python train.py --num_hidden_layers=16 --head_dim=64 --norm="rmsnorm" --rope_theta=100000.0 --qk_norm=false --bias="none" --init_std_o=0.00258 --optimizer="cautious_adamw" --lr_mult_up=0.835 --beta2=0.98 --lr_head=0.0183 --max_grad_norm=1.0 --decay_fraction=0.918 --doc_mask=true --train_tokens=485400000
Each number is 500 + 25 x the weight over its row's rms, rounded and kept within 0 to 999. Layers, rows and columns count from 0. Numbers have three digits each. The size before them is the row's rms in percent of the matrix's.

# o: layer 5 attention output (transposed), 448x448, rms 0.0181, rows 143-191, columns 0-111
# v: layer 5 attention value, 448x448, rms 0.0183, rows 144-191, columns 0-111
# q: layer 5 attention query, 448x448, rms 0.0213, rows 192-203, columns 0-111
# k: layer 5 attention key, 448x448, rms 0.0209, rows 192-202, columns 0-111
o143 103:528515519514486561475441513523462489528527500500521519496492528494483483508507528517474488510559501510469487506467471507491553499497527478514487505531483473538505474480562493522538530528457481556468504502450501465523478501468522530461523468486521491468537505495514522487528518484512528486497552535507480462494505517514471492505488476521
v144 101:524497536457518475519488459519492494499512562504491480508460495555519484490453524485525497489494482447514511515488459504520514497526535526515506522499490487508512480508494533484492508535466473484468488464431476464520532495535478510521514509454508501513547481501527503494483505505498512507486538511514433510495464503538510506461529524524
o144 098:516514523510473558521463497487503495558534496487517514501462500504490503482466511477474492493516500502477513499494469540506500475480520511504504504498492488487545509492492507560509515538538507481524479508517468478511480491488503500469468499460513486504489498475504464491485495466522495502500408474485501475552477495512502476479489524501
v145 095:480485479479470450508517514511474517472493507556527483528466517501519501524493437512529515483531509453519454519472467490529529507533473502477479496491530524504518510492499440457481497503466484495516522532469494492531508497533495467549507495499463535506488473506497449499499517484508475548507550489510542496505469531495505533481526503508
o145 099:497473451474515476480499496502482491502498492541503528543509468466515462496519558488487541490525493508482458510528482534474465489485485485456500519504516523499510497493487522472496508454508511444493489490480479492495496469468519541483460529516496466532472491501468468450499503458471478537465544491538527540475510495481490531481503504509
v146 101:449497495468545485513532520459520465525500497475469535494508473474482502567517522522511518516447509502471501467485507504482496495496502488495483530470477475470531465522483524461481477508513505524532499495497481543523517475495558513517502487511508454498504491513498496510550489496411496490521503483496465511518509497490496499498468490509
o146 112:539517492500540498494515515447494440453464462478503523450500501516528462502500514501492542511517473493477506462494510480512487503491539505543454486499507509499471476489502499516496500530491486522498532507442496477540481513485485463486497450491513504483517471524507482492532517517492496500504600506507501526472481493478485473569488527489
v147 103:580516505505482500505495553508488484542516460558497466512498484451526521509538536456486502509521512487480485514469534505517498513504485480523544514496527473513495558512501507481445511489495515507508505496415505493470519510447440526509496502484474468485528503505516530508484497514472554515505518466536526509433492477502506497488506492514
o147 107:502520509471489495470486487495543451481523551491504489528499478510432494506499501490519548549478514486512495464488511518510496501513505533500515448520463491488492504462520492498513526506523543510540507473535492462454504524493564508491460443514477503460525514473483518510500516473538511514504439504488495549511504490505509527474529472479
v148 095:498497461490497508480512495521504526511458513568505471534491446498507452499503477488499527494483492488506472477501533511502473478516415512538483487455504512533538519499480498514524510448500525494501474526502490534484470487490444464511499521513491471486479505489531466458494554498509533530504538482497543500497511514505518511529467492531
o148 098:541537476503495479487522474533493451537448486547478497492526524524468473541520513507493484488478519511534442512498512480486505480515525485401498527494495524508519499496497493423447502471449474473489482456505465480503470471491533518484479537534457506501516483477532495520482495464472477530497524488507517472495520529475553522481512480479
v149 090:464468471515564518499513496469468475544533460504499528527507533511513504481483505520522478494489485500482492483455524526540501510515511475538501498517476486510445462484499498518478534521490514544507476522550514545522459501503543479509526524523518477510487490481532525465512497491483511462481490538487499516504536444464495510519426501465
o149 100:519498520537491541543480483432487458488497475490503479500504525525494476513478478520517481495505470481517532507463523473490521480532506499515495484492482477485505519505478496533499530561470512541492505504416516496482495497480510505456516443488529533443503519453490518515501507486492527483561574517508496493474483490492519488484494533514
v150 098:496511514517491484478470511490505528492460501518508530493483526511524495523469481507482449512516493480465532450455532518468507537478468463448493506505536519503477493475494504479499482488504513478470502535537482496510505500501498481493501535479512453490513510459510465486504556503535518475502459471497508506529517498466482495509472513517
o150 102:477484513507506534501505523492498563501466513487495530568530535499487500464478501478517449493507467489472495509514500514518535512516465424497493528467500512518530504520508536509490515461516490525472522490503467485532488491509520495495480556472505498491536476532530509535487508555527524506508522541497539453521498505515528558457490497533
v151 083:488477512486513461520497527427507458511534527533486516519505534487483440501461564512454486478467500523465470525466500501497470529505470506536461521489485499497519470538488483483492542469460502506511445535467522539510517508460495495489526498503491452526499516531480519455500458487471502453513537503508511485488537530529489529494474499481
o151 084:519517468522482491555556509477478413528486486516518472497507508514482472515514481512526514494484508490480496521483532494503494517488497504545412516495518503527510494517458507535500469515489491493519488484478503496542432519477484524497468470494528511488436498513479513519499491494487497476517636488517489492455491524515504499543492516488
v152 100:493501529453457474509511496487516529444500479480512525525519481548527525498496553519502508518524498500511497507501449486501470470503496539519490500536503501505496554486487511483498505505423460494536486471498483493480523495497481493482522473521517458516487470530481507499449486497473442505480542505465467493488511559551498519488464511495
o152 105:494526471500501462534497533498496430540515517545499509518509491494499512471481521461438484521476513491507516499541521496503473492476492521531401476473496533527461498489512497487455466490508487445526493522527500534514514520500451546529511478474514464504463464492538477500435480532477473530520471533520496502504507525479495477514492471462
v153 095:497518502486501507492497456509540505494518510521494456499491532531492508503511465487504491498490483402436527511417511517538515518509481498457468513485497514480497512484487549496456440496522514513521512528505480487503503478488502484436498509456512463505522537492510466531497504529492532492500471490512490491533468534509502486451528497521
o153 100:525468490523524499491527469499519552541500447471510482485486486464499499537467518499502491464495502508552511501479478478538524507494544489465512486472455539482509494534504483517509486473505454524522514510542497484551524467501476535506523499530496515537555495547553493479510505516482503508477543496512498507525524513474532535482486480530
v154 087:501515509515468513555496516529513489480460494496489521471490518519485521510548460484468481525514501480470491425464514493515533545504535500495513509506497472504488478474495508552496532526515464514496529457505514483476531524486517487483527492499507499515519505514457514512503525531511529495527486491480477536461495502461449471555526482475
o154 080:491485566474460517523514527548530624466520506491506485532500520553492536462488520511506508564503509480472506488487481514517528525509505502522574495490473479481511497511517495540520539515518504534501529503517510492494529535535522512479603511468489487506521431526510543472503506520512480503496436524463500487482487503557486508508514508507
v155 097:489516484494492495514504532548503505497455485468474490492477491505493493520528503502544497495481501555499536479506523516479463452503499549517514499543474498459525525490479515516499525501490529498513482447518481546475446494467521531516502483461471482509468521472494479514493508515461562505525547490491460495471471537478533511510508487536
o155 095:531512472508488495501468509499471394523505535543549517463509462466498511513534480525507515500514507510511501507494518495495511495492500538514495460494521492503493541465522488538476499539482478505490475492483493486542457508489524461535514500476505494489511473493523478535551531515523513501485476533495486489485497487528491453563483487514
v156 089:512515496503524539482538482538491518527518482446515473469503497542522479496477505508496485496477542460528471486454530509512498550519537462504543515512506501489483469533497507524518487457488558516460511506490460502515492488514501535469472471446513512473556531477526488470489496533499541460490486484484478510515462492525515510469452490513
o156 089:525490538540505537468482486495509478488484476457503516472520451467510501529529490496530506463485500517511519476481484513500518476502514519482531507555443480474521519504459478520520494486464484505521498514513517455523483413490507436462507497532497533480519509479515479504505496514538529464518484489508499505559510428508509513488494495482
v157 108:474524486515483521518494494499488496540483491516484522491463479538495488498478510487464467500472542551470440484455544528494494486500495487478536516522510479461488495521497519503505543504495506463499481507518488559507505493492514505495498510475493522484535497541448501495482529447511546481518511516468506477498481516525512526501487491476
o157 114:490470465482443548529502546516470456490488470525503517512500476508496482443508478527503482479520492487505470481449515552469540479485503473512584495512504485482534508498504507533474515537501483474529500493516484489512445464474506504483450519487464477487489456496485481490510492520501483491494516520520494503460508450517496487514485510533
v158 097:558475451500539492513524503482497479513543533532513507499515497501481501529512502448488492508541510537481506551493535488544485536530497497531515528504500478498489495534502504490500520473538537509496513520471523497527485510488454507527471495514479515493494496496501523490504487510461526509567503498506511503474506506499485497530495484521
o158 102:485486517477489505524511470510512403464475485502499532486472522507469485534490433516494522526476501515495506488453554488501497485495478523483522527499465524496475479451502488492523506532499484529536517441506519519495517502510530483490456467513512519488481509509490470515518512522497495481500399445470469515495481510447512487538508499531
v159 100:476495487485509483475493540487504474519467461524486514521519496484496527486510509519508486484543508529446474474466536485518504517475493530471542500468506508499484488483504484506490538492521453503516528489545467524497492499497532503432494512546467506471468469525440436517489496493494535525503465516501539524486511536480530481455546512469
o159 106:484475460506466453511511503496489449482512500491512477515487492492529471488467499517485485481524499479491516487520528471484517511538495499559492479486475501553475493495466494477491543551480467518506513494501504506524516488506465472511499499512495471535494494524525474512459514529484490478483635502515471551473515498470515467501482524514
v160 092:536491501527502488553519475515475507487483498470536517497494488509506540523496463517479497539499489454502476493476458489484548510532525465513503514485490494519487495500498489508507505511486482577517531500449494513505490528509482507531507481464516498510518512492498489514525495529476441517499470481513517501476492512483492486502519500481
o160 098:492500554479499472500479476519511559499518523482497528483519451504498527516507527484513554557489516500471505483498469547503451500500507538453524482543498510441497507488515508540531502468545537521503488484499490480480525522520527502530539503477511500503476479495507519463498508466497489539485411524476510523496498475506474520493514503478
v161 098:529492484505489472485520514495488528524469495501542492490511467487519478490505503491503516496536505524518496514481504520483475504503464481522493505475524522533519518502475473529489483524574521505449499506504478525529515495534448495546485540519502500501491497453553446499523514502517463496512500469510570485564527519471532506485459503517
o161 094:497488464489539508509486464492518451491464494538476520473549476445533509533498484488499469434500479514496482514511467522507495493521433480477482537501540495511536511516502526472469484438493509477492471485493484508532526484513505495488451551551482505512524506476516525492516519480470498544502534469533523503503521534437555544474501520509
v162 094:521518528491480514498442566506530509481420504478520501523527486499496508518513490501478527532524524540509543483492492508491502465526485540491521478542465501524515509511486522563461543482524488493532490452504472473484526500505498512505522497503506500482505489508490485536490514513511506543497487499536467506453471541480526451507530457517
o162 085:487530514514507474476508497497516507518511553524547514495494499480494522507501520496443482530518501501479540514499511501490508501493525533523514485499481523514490497447549489529441523525500528489501502501513494506522528549530491457546521513500518477518546456471511525484535490534504504537475474534469476512540483582516473472529500457511
v163 100:584484497483536484501446482430490447492557529508503529527491500508539509526514538499481486494487508442488566476497468476526497482552508517513517496514493529469476472477498454485500504521524517500489485494482466509513527493522478481506508484517496502483507479511506497489484493497502513487481530507537462480507528478532541480439475499529
o163 102:503520496505492507535465483475473561568505495522456492502468503462477491508486515491522500493504497474532529504444480535463465473510540460496496482499451458460546463481448507536509516552489480529508478521476491468470523504497493430495496486482531511515541504493462504503459508480515494510517526494487477468551487509512496459482514490518
v164 101:525465511519496491508517476516493483519519492509493517492483488494493502504477465491514491490479477457528483509497491506479523500466528509520490538498534486490471508518520482472482539530493545484503509501495514482509492509513487503515485497480506529509560500498517524544503469519511447477521480489515470500483450505478451493476517505535
o164 097:503463494452508532515496501541490489474526488507499489507509505528489493490494486504518517494519511483499513501476476530493496509472489508469544479501500491453457483473537504491503501485554509495476491495505512520519517471497499525474469490470511524478508492509463497532527526463507475499497382483494479461507497462485503470499503510515
v165 091:498503512497479502497489534553484538481463501467545500504509492517523506482509460495498466482536531549538489528514535514506532451492456497485513463486511493503516526449527484535521529527484478526512560481541546509515475517528485472457541507507522555461482460477462503498510515520523426502485467519487505506492487511484517478511518543496
o165 086:458495491490455482483462478529499545482532503482508490534500547512572547471459524501529490538520469505467477460497511510495504511480495483478555472510511496482450544494532486524496541504490509521496488465497463496481520469508461484515520528512480483509513481509515477515513513492475500494473543522497486504476503495474489487524475510493
v166 098:485480450521519484497511525501508503552463470478472452490490476460490496479544498521561468478530506544524522508511506494508490519516483523536503491491522497492484507466511476510515503527482519534519526482513440515494484503489519540446496483545491560465474470528528473501512473510458488488490500510500515509521520486482507471482476525487
o166 098:493458490494477484488463487485512455401489513464475496492504497486497495516506464506500509487500492511480512465505486488474490495516483529506507503515483466523482525452487500485500529558478493526492515486474519504502533489516471434519523482515488522504488563479492477541488527494492521506520516453483477527477501490465528491542518510497
v167 101:464511504494515474526499484480482523493509512462506564508506520528503523472473540517516498501525492487504508463499470468501494465539553514486509493490457511514497457523509504498490501523531496547487480486467463514539508504552509498457511494531543536520508463521532493498507472503512455525481498534506501472501537483520475477513471484429
o167 099:467477490525537463513477490453498519465508491441503501511481497481541543511476512486477445496479507482502539510516498477525499492506502544531483513505547532454510511503439504532498493501515504497499499554516501541497534520556449468512522506503544478493463463484499531484489502500466508509541525509496499438520492527515484492477509512532
v168 110:513539526468507490490518506548538481527526515498526523479505515531519517502512513505506503516510502485479508473497529470496505530521496501511515518500514495496481497477537552541518429478529440497458538473487485478500548493509508541443523475459535517493481487491483472498497489539503572482532501499519463521474490518519488496507513463503
o168 110:482505532504514490497514502498515526469550476463491503459491490481517550487451538489498476548522480503447527479548487507507505496494458497522464488490438483536529488558471485533541497494504471532527506508523477504522523515495502451472517505473498500545538490505492502481524472526518502484489530524480468498489496489527472476504500496491
v169 105:397461454491519497487480516562489565496479493498480485499498484477504506503520473509554512493474483534523503494528468517549492487464562531522512479488493525485498494484483521499528522509510509506459479517511542529505472496471499485492503462549537517503498520486520472516483467487502495516482497530495495504540516473508493494520512478452
o169 110:532452483501534465511458493488486501494493464521513527491505502479487486495488497514488468500483514523533480505506507439482509506467500493424509491456528488541493525488497493457507523494486480472469532499474506533552500459537508462529538549552503486525509540527552490529482513513476484474501563481528497463483522464464496495513494500485
v170 100:463511508516472520536556498470501474529522471509532552489511476519495481483495461536479487491495470525502419518547481497465501498477485449499439517465538475509471508507534496517525489492529507497508492545503528515484508515476500495519510500514497509508490483528460515481515525452457504456499434517479520523418513484501476525483466532492
o170 102:512502535527513512542547499540504501498502481509481457474545495524478485475545480512522496488500512496462462474519539529478522525509504515511436476524528498496521490497524526491545492500508478511497534471517499511485509524500487552484486510485510499447454460458457505487524489496496500516518461496486485523461501506500468505507508525482
v171 096:486468468509530486526520497479535448495490500494492504529522517511469496510460529522543532499468494514488512486504489483473554541540523525516471514529460466511515491517485461486476524485453476517528488498491511479497511491482502499522505485495483472519513497516515501508471488484442525500533519525506501519501473492477461512514505525516
o171 097:491537508499500530525538511507491430509499489500522458483497490550484473508506510512479498528510508473462508524484514471521497507509507539519466519477468466514441482473491482494511496535528476520494498479469549523490472520453508527512484481448542537482475506496495498508536494465494496449505428514476497490478483497496498503506494507513
v172 100:517503498491548560514500504493502479502456537490512485477498484482495511487506514493515456511489478557469506485473540496528467517507460493525489494509497482482537512486494519537503498485519486532510518478550513516483464495515513510471508476535465516498504485484498500478521519510486560507515474492515483514469539469495503465526481501543
o172 099:526521533512513498533515490482511478523503499517494457495519522511488511511459485516457509493464525514514493476506527498529501492515520494524472475513491498536533502520497485510527471510489472486533496468527503502479504584519514426531528509489479485495511498466522520518509494529517493504520496495474509513493513549489543519506509492500
v173 104:512493475519546501500512483515514502504517516529488464475525525530468491462491514502544469497432460502493518486510488489553498473466514554494504490478491507460502482481471525456535505513476493490525496492494468467478495490496533496486497504496510485478519479499485491490513494528504504494511543520488465500546490483522513509486521542522
o173 104:517536503530440483494515503499498427523537491478505478519469493551487485520452537522501479506470504503511516474482506530503510505459508518478457510473479484523522511499467479478509498554493487489510498490456489500520496505477489460502523513470483474508492549536500466561491503504514534449479595450529515482481498457515510511518498479471
v174 092:460487474474518461525535477500511542493502457462464494520483483494477466493469524543560506480489470520499471475554515528483513519500472483499455494533494508500514491499469452444492495468481554531493501495495546532492497488488535513504508495511467472483473512450490497498491494450500545496489528502498538504516493507491487549496471510532
o174 098:511498462549537511508519506499482402503493492518527505501531458463504479537561500499520507475529464496482491495543508488516473488504473546497456523503529495517499519463475491505499476512485481498466495505491507490531441483464534502492479524496562535471448534488490472494506494476472517490524498516521525514501509472469493509483505506489
v175 102:526514514507492482497529552453554441538473517509511504472532477474490512533534510498486521517505522528466520518487526498483504510455486501488476526498501457509513543476508493500477503467479494473555524503527463473488529502461531503525485503488456451481518513479512491536489524501451507533566466465511498535463510530474506488474480520561
o175 099:481539513481484509495562514526509380529499499519496475477498488519504448498496485492451536479522485487503513491497498514486500501505493495540412499492451498530493449468545502477506515496510504495532556492478528516500513542446471507507451457487513492493536488516512526477524482498529509513485524478499494562487484572476538488526506537528
v176 096:477520493466506504519479496489483480496540566471495551512487530493505515513524561457558487506498531520505501471512530481534505519499487516474486502519492500496507501522480464432459490441474509524450528464507498512502478499523549522425521510483488536479480469527527473471522479509527495523496499514469501512491491482505474488509432490535
o176 101:496498476488487512496507514484501433468470493476475498523420507492483494528484477491480460532538492523487507515491526497517498484506504505508508549492493544535486500476486500503531499521492447550502490515525469498514477534506501479487539441485547467485473439522486488543493495524491502508506478518491479504518493500517503499533503464509
v177 101:528514513487504499480507483488526515480547460453502478476471520470526541490489505491503484480513491423532502487469479490480536505484547510484506501513516512531502462468517518510499495551464523485477526481493449488522516486541498484498495518477482526496512483523530479497520501539511476490467494476510479506540466471505530486475512488504
o177 099:544481502476538543463479485511521533484500478461451518516477535476533508506479559454494476492539508517514475474517455541479490491490528483517495511505492513489542462495509488491476516465491500509503499564504541482510531491516466540479514482508493489532534493471500528502461495482503495500472540474485515484559530479473495530485499489526
v178 089:509516483492523499508490502476487476498479556517512512539533488533507495518485490505509555502459525503468500501504483478546495488518507488488494509520511470500508509495501500502502529476507488529488510511525492527467509509480471478556508461476521493475485491519513504486473462501504507540502497492463476517447525515505490510533460499500
o178 093:478541533498486489521527496474482432508534485496519495467538487522482484508470476516491503546499471493469532528520523475489467488540492494481479505484448455512470500499496508496518530509502475522514464479445482513475526517498515480464487495466525468483485493529509495482484498472508494470523566513513485498485486491541468450524514518460
v179 103:489464519492528512482517551505499486476505549508546552502556525491532529565520505534460487515550500514508511481513479485512502505490551507499495508496506515508546441472503517505566522519486495508537486520517496481499487505533506460560516502481474519498490494476512488492513446523470461467554501508499521518530508499490477495537502496498
o179 110:492536532453527472526509501510513489473465500492507490521533497524516517503454545504481472543475511491500486491487523488529495509486503522496407498512523501541481498520490501465538475489494491494545532488440529514503517510507499496545499487475536488533501484536502489506499509508524489524488575518510496474507479505505483502546468494481
v180 092:495523508469503477448494507524510468520504515536513546494521492501527514483555483533511541507490539509546486502514505481490515495490471540501483479462506503510524510498512496489523511479475465497517545491502493493510525489513515452516519517533498507464486444499517485501484526494514498554501489489489500525472496483482498499496516521509
o180 085:485525464483477508452503507505490415478474463489502510514483536494514442491449505484466469514538481494514490506527519488483518506494501490507438510475474476564454452498537480439517521493488513506490513488466485524499485488474468501498467467520511462543533495491493492513490489502501480489459521482503473529480491521466503498501478505484
v181 097:500483452499516450515515512494468499509506509514505525513507502534487502493499502524472472492533458499494472505471526507500470504488453487519468522459482532482509489504497455521522489490483553520467476484484535495553493519502481496480545482482495488511491467498493508419484500494512491467470517476485528484536502501514448539505454490488
o181 104:477502455511492492558479510511461481485502451534483486536566513496517483558479512483517486509486486487473456495487519490486503501450490480486422528510520494483528520486483498492477470480474490495511487498471486518564466481480493547505493510506519526469463484481495531518524509481456517480493599442507516414479507555466503528498491507540
v182 100:487500518462490443509520480473491497487571482534492532508539485488523539530522484520523536525474494460521449506518452493470474475505546516495476483534507499469521526509493538477529467546475502489461466477451514528491506490497473523540521444512538449494491517513506525496463467466508500519514551495486475483540467509526477531493459500497
o182 104:506503488454546506547437528476492537511492478564475515449489491463479520549549533469485511557475513488515449502539519456490471509509511487468514485487509501521494503515493510478499469465471437486516509518492512540493486495500502555495496450506508495482506506493468465450510521502475509470479478495519510495480508461503448473513502484459
v183 100:560496505494521508503491490486478483482476526483472490504499489496531492499468495498521527483483528481498552493517501497483509507519493480499503497538503508508527470513508459467467479496553516504518515483485503450496505485508466480527448525514479497526514502478523493526492516478503508545514506503536501478507521466475523495479505504583
o183 101:497522508506514513482504467464507513553502550478532506500512491469505509498503490494517523461506458491504533511505482482534473478518519492512525502510506468447477488488488496523470520491527505492460470492502490487438479482468544411473430547479523495501507537477496477519527506480519489496522459523504511498549481486475543484430507506482
v184 098:499508490505518526493470499520500534488464504493477511547516451504487499541517500531480496512520474497502514488453509526488522491491450476514505489527514485492453526471460516531488504512476519523491503518564507519520464497521485506481537452498464486483511482512497491475502491495480492468491458503494474505489480541466504463478508474496
o184 096:527515498514534522511514499499468509496472510537467541506565518482477497550517531505466498512467505460476495472503533517468492494459541484499504463502423503515515498472585493490476466517495525541479485485547517526529540524530490530546518516498468501475516512473550505499524486523482479528477483533489505474497512514424509459541494479506
v185 094:549489503498474529503495479572513537470491466464532481501483537530506507526502455461486480487521506481538508495546528502485520490508478491515491469476508494532490536486489475507539462521472530519517517500478518466509488508504473484510493526492486514501477505438517525496499520494502449482479469506497491506525479436511462492503524523528
o185 093:503506538485529503474449504544529591481492510481466511524512513517502539492528522488521499506477509512517489469490471495519489510487489485415548509502527489480490512486518499475500479452517502497483489465527499484473545456521533506529517523503488544490536476490516503535505508480508503526459357515484530503527516476501504542469513465481
v186 095:534493491514520528460506451527495492516495505504503486494490504479504487499443490488515500469471483473518520490477493510499540494480513512472518489498498490506500497487508519518524469541553522492492500531500448494516476479554497484500480520484522555486547504475507485532513529503521530532480479515557493486553497454515560494457542504486
o186 088:512492504515520499428465472468489471531513470466497517478477498492516492470497542502526487438510527530542501471501453529482505502481527474455535499495521506466522484518492495483506521485510517477502499485496479509477509456508508457506431568541468512513533565479505462496480498467492527497488585477534497509495515474465520525442484516509
v187 105:464547496515472485494521542489516505521473503486492457514478502505496488480477500457515465505533520482513512501500535489475506505552547483490548540525502476550499537527535489496465493489491464460489527515519469487520482501514509500486485524492542471510526485536543491554477524509501482545472468478506495499469490507492491508503509532411
o187 104:456471488472490491461511519505502455471500531510508495501454483500516493477488487472462487471526503496505521517527494549486484495563496512509507474506503541487495538504508509503504496492482534449514500524528486490494550543496463521488497485495493475499512501518469507485509478525523513518551415514495487527513498504499509502482502529543
v188 099:513511538505468461501490497475494483494491472516541518525481499547496500499474456469431497504522499424457503518452519470483492551509537523507502532490488497524485526543503531513478540512490488473534489472510484488535505486485485501504467513455487470500527502534476477496485484512532510486557476503502505511461490557510498503503513505502
o188 100:488451500497470495519516526543478460531512492505519503542513504493494494491494506492479475469471510496490524545473522493483524508545477512527494489475486524494484467495488510529495504506495464486497475486520521499515515512510463559486444493481515483490492437529502488479483487531516478486482476522510485498495479524492515458474502509509
v189 092:440511537516445522527472484517484508456471505482528563553501515529509517496526441474506524539489495449511531476555486498468479473486536467459485492492470494522508523498485504497500504519505504507489465473488555511476488522488502498518549510510551500518497509518539549532495499501556440506466474518481471488469499481504453462537507515471
o189 095:501490540512487518522483502505494605494506502502484491514509535505476548485501510497490454550518517495489484520485497452541517520511526533481531506493548516501491502504545506521512499491516470535473487512520492490486529517539488530512558492463528516487499438527517514497492496521506466496509370536491503460512501523574469478517496477480
v190 101:535520479528520504482515478537518524509516484499480486475471480502495507469521511491516487487466486490489496532527487506471481491499512513487531485464521483485494541511507582516523439526487481517509482494464491506530471495497495556457494482512514518489523508518512518484484480510503509479534494498533478486531498500534521483481520510466
o190 113:514494522497519517459429527507511581488496513463481528488457479491483508486526479504538506501485532529535477477515473487487513513523533480496537457529510469497501502514479496462510474518471507496500528494531486500505503515518508484525550490553420522495496541475506476510473495493485508492477486470493472525493526467492493514486506470471
v191 104:498484489518528514488468507471496471504502454528478495499542483479471518517513530508446465534525522512496508493513511465533514543495548520510480493516475516499491452509498446516489506470539531476558511491523535474489540495506518527488473490465457518485521505547483477504483507485511505503515493518520513499496449511478481507508543494497
o191 106:459465490505482491508569518501520518471445506517511472479482452451471445544525480505497495495527480492502556502452536502504512504507513531555501499516444484534471494481491504457491484535480524468513492521519538493484500475457485456513501494477532491537510518531481505490490479532528492525483541491448470489527485505513510492498492487535
q192 097:514519455479483490546481533487509523499495490520509481500549500542493476498549499473486516503495454481541466489550494520460513476545467507476509503486497482463511499441486457499502508497457502485488467485482467549511511514511501509527528537488512469528495470512502578492526480491494512485533488471467500509469504498498482537481460520492
k192 103:488498502497469515511514512529482494460478493466454500490514538518458473505482526498522510485498501502496532503517548512487508508544497482525505512480470505539500486558499500513448523479508464478500492449457521498496515528499513467465482485523497482501464516487476490491503489488556451539473520536517518534489498562493496494508476498457
q193 089:542484500499544501494510493499508490506494544491489559475489497497520486519430493501479487478528514530485504517485496487500487512488495488516444496486502499519509586529504529490522469464490440571511499477492509493492449499510516507476449465515510539478516505534517488532481496539498499483469488515498483508494476494535495513509491484498
k193 084:441487501508547481519555488501503491475437459466497460535464471456447498505501495501464538477517531511474515515485502484451528522484541495529489535548538490535498475524498516483500548461500536513486527495474534506493497516475444501486477515517517459499503468523508470504499514474493500494476489484509524495522500478510525518520499497445
q194 078:518522512519541547492517497503489474509496513471500523450458529466541475496465500527477492479533527521493527540516499496508481522469533496502500522489519490530543536533518530484534510504511473571546471488475528497472468488510540492469434492485533536506503527520524461576427478487469489477491474514461501479494479500532513472535505529485
k194 081:450503504500524462513529491527482539472478472470483485489467486529489489477483492502486560476502524483497521486491525526449503478492510523507490529525464501553487480490479518493501512460533520541546530486448585478496522499466483473496493525480500442496488481456487480518484498491517494472481524499489472512491466486522542487544476510481
q195 078:497477524529515526477521473513502492497493483489444524477441525450473576507509494525509522518495498520479538533533495479501500512495492490521450498496496529516515479509506529531498487495559491495522519509486497501483484506484509477500462493531467524490516523506532478493471503452472480495504511475507512519490476497509508509518460530501
k195 082:491526472469495472486530485509522527493530507483499541508463468563476474493466487508454505515525526459481517462515519499457511513510520539474539526493482481536495505498473525524498459462520509520520505464442540461481475493515476524520506531424490489505486477470517486483501474511499513493468489483524489509484485520498514497512515516514
q196 083:503507503517500551477494495513537476503473508478481541460417544500485536518500492518483480530508522524483515513542525476523540531459539509484488535501499475503522484552511547491496517516510467536492482488465514499479484513507536493510461492512483507476523516515504462502486460425517511487501470523465456497505470513490550495511510547489
k196 083:509506506477451486475530502504493470481523499459501496484488495469526501495491521503485541502544515508502493512507534483455523485499488500535456505495478521557506456465523486521518454481543500501552515511525539514484496502511489487504530517525493526536464472459498519506498509459495472500455524505512512510536481488476500502524504500515
q197 077:493499475498496522469497469501477512493487505506514480527508490509572452506536525520531503511467464480492472480498492497515507502504491521520525512520483516487474459524457502498497490501497542486497491522522466511505546494474491438492531476417517509467487494467508508461519535509526532536514547446549517476510528488523511495478525496498
k197 073:520535466511511496485479479472470499538490465540526512550514431530473491515524464503486440557480498485506488485488462519501501498481504476444517467538509475439497507467449499517444482521517488504480498499516490477518462466513543470489519511506511526477492528499516481462523513526500511520527467487530458499453525524504509514484509523530
q198 073:472527485480511492476507462488496537527517503520518474509495480528524521527487542460550478491482463495532446479499484496480464506472514508481564517501482460499487454501465490484487470493473510475514532477497475560510503474512517467510515494486460499467480465447509489460535540516505520512507496478550490476507543535527505494485519453528
k198 077:457538499500493517519464473474493478525474504504529515509504483537474508500511470498483460557476458501488470460486438510504516474496499494462532504504501486468469497483475495487455500527507518500485486532503459478540482480501506509490519488497486488453498500511471475447506536521510546519559478481525471481506528481515525524478508495505
q199 091:550507509512501507533489500525506483491492459497480493466470501522474502513521477521446474465561524504512522486509495531510491505499530505484470483472526504526543543446527464504528512509502441552485502455513546504500455504523520552497450517536497496514550518560513471543505479499503491467472494546437487512527465529468481467512470515456
k199 075:481482518511472509494509522518505518513499535493447465475482491461480549472492501519454511452522512494505471541472513538495479527510508497524515503460559539514522530494526482497509547520502506475501488520535519526466488558502492473502466446504534504510518480513485513495479485481499546469475509514477511484539506522540483513478480498484
q200 091:483535505505510468521486487497475522513500506517491424520541486506483473493475521493513484491467483501517502516514491490487454467513521511486557470508505496483456489485494487511534465461472528475474484472462549481531517495483525525528437501519479514529498477507520462469483473550481485498495497519490510494491549567540523506486472434500
k200 089:513527484468505473564470486471487466513515490512497523508524490581492503535488475484496424489490454499466512497509499506510474485533500508457545468499491479465509535506474490495480496496464488524472490453471528501538472493498519520512535493531485467522533501507497494534517505539515495507536483485494486493480506548523489511480549482487
q201 102:557520477490505480500495483491485526496493506535497473439446486549496442525491472468464442447512490509518511474515474456544472525479500533484507489520509490535549511503497489506528474498514465581468481483500528518518468509540568504487465495491531515473505502525525429480512501471519518474493530523441460482491506523494492499523490490472
k201 104:493522490482530475523497512491496512528503509521503498438486475527493451520534488480476500454468495514514485477502476471536514557500535503480497471539537502470525510451480477515499490562496514526456525511534535505539503478488511499493467498457499475465490517495465498529504510493513553465549527490432504496505505489491483480466526486488
q202 096:567510470477500495505484508537468548478503450524444481464443471557470496529505487512458449458525524517521523495522478513526501508473520540488472490519492529519517521505487463486531498497502507563467491488533543520507452494527540548502498502492523502500502490534508451501513490462527535439462501515462462501474478522485468473513471502466
k202 097:509496494524538498521528480495500491536510518510484439436482465537493459523542498507493456489466510480524498500510471495522495530494536540471469468549525473459548501476446484521511496561508543504472502501501505487548483486514529523469476436461539481467487492516447484511509504521486505440532513503477437494496491475508457496488513503514
q203 087:517496531505489525537524536542521469455500500437470564532467524532517512497480500503489475477533519528478546527480526491519494503504518516536471511487488504538472519494520506512502510509498512526508489482520475516502474531511477529500486516499528463495549492539504485547518480472505480487483536536477513505494448448456477487511498492454